{"d_model": 96, "vocab_size": 2048, "tie_embeddings": false, "init_std_up": 0.0687, "optimizer": "soap_variant", "grad_clip": 1.0, "seq_len": 128}
Each number is 128 + 24 x the weight over its row's rms, rounded and kept within 0 to 255. Layers, rows and columns count from 0. Numbers have three digits each. The size before them is the row's rms in percent of the matrix's.

# v: layer 6 attention value, 96x96, rms 0.393, rows 91-95, columns 48-95
# o: layer 6 attention output (transposed), 96x96, rms 0.365, rows 91-95, columns 48-95
# gate: layer 6 MLP gate, 128x96, rms 0.403, rows 0-13, columns 48-95
# up: layer 6 MLP up, 128x96, rms 0.393, rows 0-13, columns 48-95
# down: layer 6 MLP down (transposed), 128x96, rms 0.372, rows 0-13, columns 48-95
v91 074:115184128137125149129111138113144120128125130187148116148094124153108113124104159196146144134142113169101084121142141113127111126133141131137128
o91 079:103142143164142156096122120131098180124160140098163107125096137113094166115150128151078144118115081179130104153114118081150101100088136133117148
v92 074:126125140123177150135114132157131099146134140161129131113117125151127090174160146135111139130092147082149131171132106115127134145148108160187141
o92 083:112095137124087142109111153146147101125121100146143139120110100175097107115112146131106090129130127121185113155064158118129112122149135117073141
v93 081:100106089130084169159138098121149163153129139128145083126084109109101111129140118147151119126144126123125135147090115146103152136119100123098054
o93 092:131146103131092163164127138132110132141136140175122175125113135147107131124125148160131183144126125107102172161094094110138128069116110135135120
v94 079:169171161096139146166151109126119102127101131095125152146127132149159071134125119171105118106086134106119112169122109127150140138114116098153096
o94 087:150139154152101121159132141130140125081127097116122131106127105117095153111083105134090121130144121113132129143100100160120133147144067121131089
v95 087:147131128114105152140118121142119145118157108120139100166125122139150160147132139088129133158140121080124138138124111139180190150164118165128122
o95 088:128155103118162100109123116140105132105140128108131130102112125115131109166134112099112127076146081101196092102149115110093134201112086146108121
gate0 097:098157146098097085133144111145115113091162146147127103146108125111139062146079134117121165128129121113134116139166119109146123125128100090175117
up0 095:134131139134140115136161140160113127127126101099162093138145135082106101075143131119122149090166130080145117140129119119150132115118151143123155
down0 101:132092087123142117125095107111115153102152113160110111109133060137139119153129125123151130141106113127162120122131115171151117144146129126159120
gate1 100:131126076124141156142101168123105147126100133159085132094084121113119087095160122123081180103136111130110131158108143130135159169110142140134103
up1 091:074142144176138147090125133140131136080147137166090139166074127088113106123106166117102109111126098122126124160122112147200124153138145150111119
down1 098:119142160149138119155097140159092150100126120161111117134085132159115122126101160107118088133136103130054176159132114161133130155136133124103109
gate2 095:110102120117157121118133103149122092095140096126137133146152121088120120101091116104136153114115119153057084113111097090109141141098118103158129
up2 108:154145119107092097115083121106104155121104114119081105096131126127140133107094124125104131136124107164116100127109114121116163083102106091141145
down2 103:165145149085142122142138143164095133122138122171086104138116133113120131123139139158131166122138146120152167086123135156127135157109127142096118
gate3 106:148148145099122135096116083138143137126104119159110105149115152150155120144129100126092117084095125100143133120133138122109067170148157145133142
up3 108:122147134105164113109123179119150114119123100148143152121113144163112125109139115117137149126126138107118180139130146110134135077128113109114120
down3 104:154151152176140158134136172142129136111168113124066131122153144142133136177146155130127138134145156094114174147145153155137118133120127146120124
gate4 116:078094112115140136098112141148111123122133183119148140109114126110098089091112138114144123134153126131123124187111124115149082163149119105090115
up4 112:141185149132087084178116134133177153114116138122175130102141160129117123118143125090138145119134123123098125149162103148116130157129135114116122
down4 105:161144119126139140120128128108112133182153141175137118147098075125121126164130125125139136097109118123132143157165103185170159141121126121105138
gate5 104:148116131124125131119101083182151177122107137145152116110102090130082102119120133149158127150153154098185124149143093085130180122134133079103132
up5 108:126181126144128099131144130161122140156143138159146146173126147127116167132103174136149150115114106085170116127147111118141161169143123101163107
down5 099:137117144132163132115138156125139132160166121204140114141122125150128155132133093131096097118157109096077112154168155119129162107139098134143121
gate6 102:150123119103154079123154171093092125118158164134140121133097157105092132135142121154169140127156144121126139202120101108137116141086136127155120
up6 099:169151166134135160115126111121189140102161113113162125125159133105168149092075137106090093112141135150140164121128108101123097153142119114161124
down6 099:117118145124153116090080105091140101124097167127178129144136151107140071146087112100127109153178102157131146139125133091118146094105129137163124
gate7 099:129106120131145176142133073109144096156131106152103149117128094146154111144133091091141130095111133163150123128098122107210153149124133132180073
up7 092:107135101163142125125092122062136135085125091154134146146173134147117146146151099105191119109143152123112114099141112130127166135090139109099089
down7 104:142113164125124142090146121138169188124084132148127126119111105116132127167112147151126146114121128114059128138137115120115181120087134163134130
gate8 093:112136086103097112133127165159113131138118132159144081140111152127147134138135113146163137170118157131103133126062152158100124112117072139124114
up8 100:131136103163092102121123155106132120117143085148109158135122154093133156106134131145137180105149148128119094167087134143146139133141083153137089
down8 093:101138118067087123152138100120133131125138140127157102126138160160101122093102172137127124148112116130117135078137140099113128113115084106148149
gate9 096:161097117103092107096129147129129141125130104122130113132113125182144105156140101136106098100170148153112142122129117154119130112087108116133165
up9 094:139116153136145120154154136079107105132108125114113173141153136140159121129117134132144103122160142147112077139103108096135143094149092138149142
down9 091:103127113100123114162174124091144129149117146109144122119156123091153119138115159125161101134128125112085125109098147157114129135183115123146142
gate10 094:148135109118129127171110107097096137107114094112169103131111127126167108077123147123135122163130135115163103145088080113155158169130127149145149
up10 099:123142118135145154127166058117119131169150116095146137117113145114063109157119136106123081167132117155119140136122163121086061102130124144079114
down10 099:122116151134086135145142140161108077111122117085119103137129116131144106119166129152164068184123099128126114099144128112113152126157175102151182
gate11 102:137129145162200120127073095138099110112082129134149114071146105138082129125121153166108120148136147151161169143134104076156123139138131115135079
up11 095:100093164148148134124134153114126115147122087125132127089190121149115142128103117171137119143126179111125152139132132159132077165173097121116127
down11 097:158119134091138154124131121108150158147171147104123152150129114188112110160067155102130103143140105124094133149154120078131142177125116125163116
gate12 100:145121146121138084114146128096100170106115143144113111140119133143158113108119091131130115108104146142103165123149142160125148109152120107125114
up12 093:117117149115094112146104100141122138156127115130146130142143132123128110123154172119141152134156176123163144177118130146107138113116094116091146
down12 092:080136147108116096124123101123122135127096143129144081126125152142141161147151130120141120147166124128123182135113152073131160171091138145145144
gate13 089:085168108095128114098118118092123097130100148107104120081138083099160120151112128126109132148169095130081108129168126113121112122182115122149149
up13 091:127145141127138143122143085104095144110113147120074140095136112125098133113094146150088151149130114098142120168130125136113128142136085135153108
down13 093:152145126154099123120106095153109160114147091121136086117115113120119136139143163084107088142110151145130188124133105090146117176150118174101133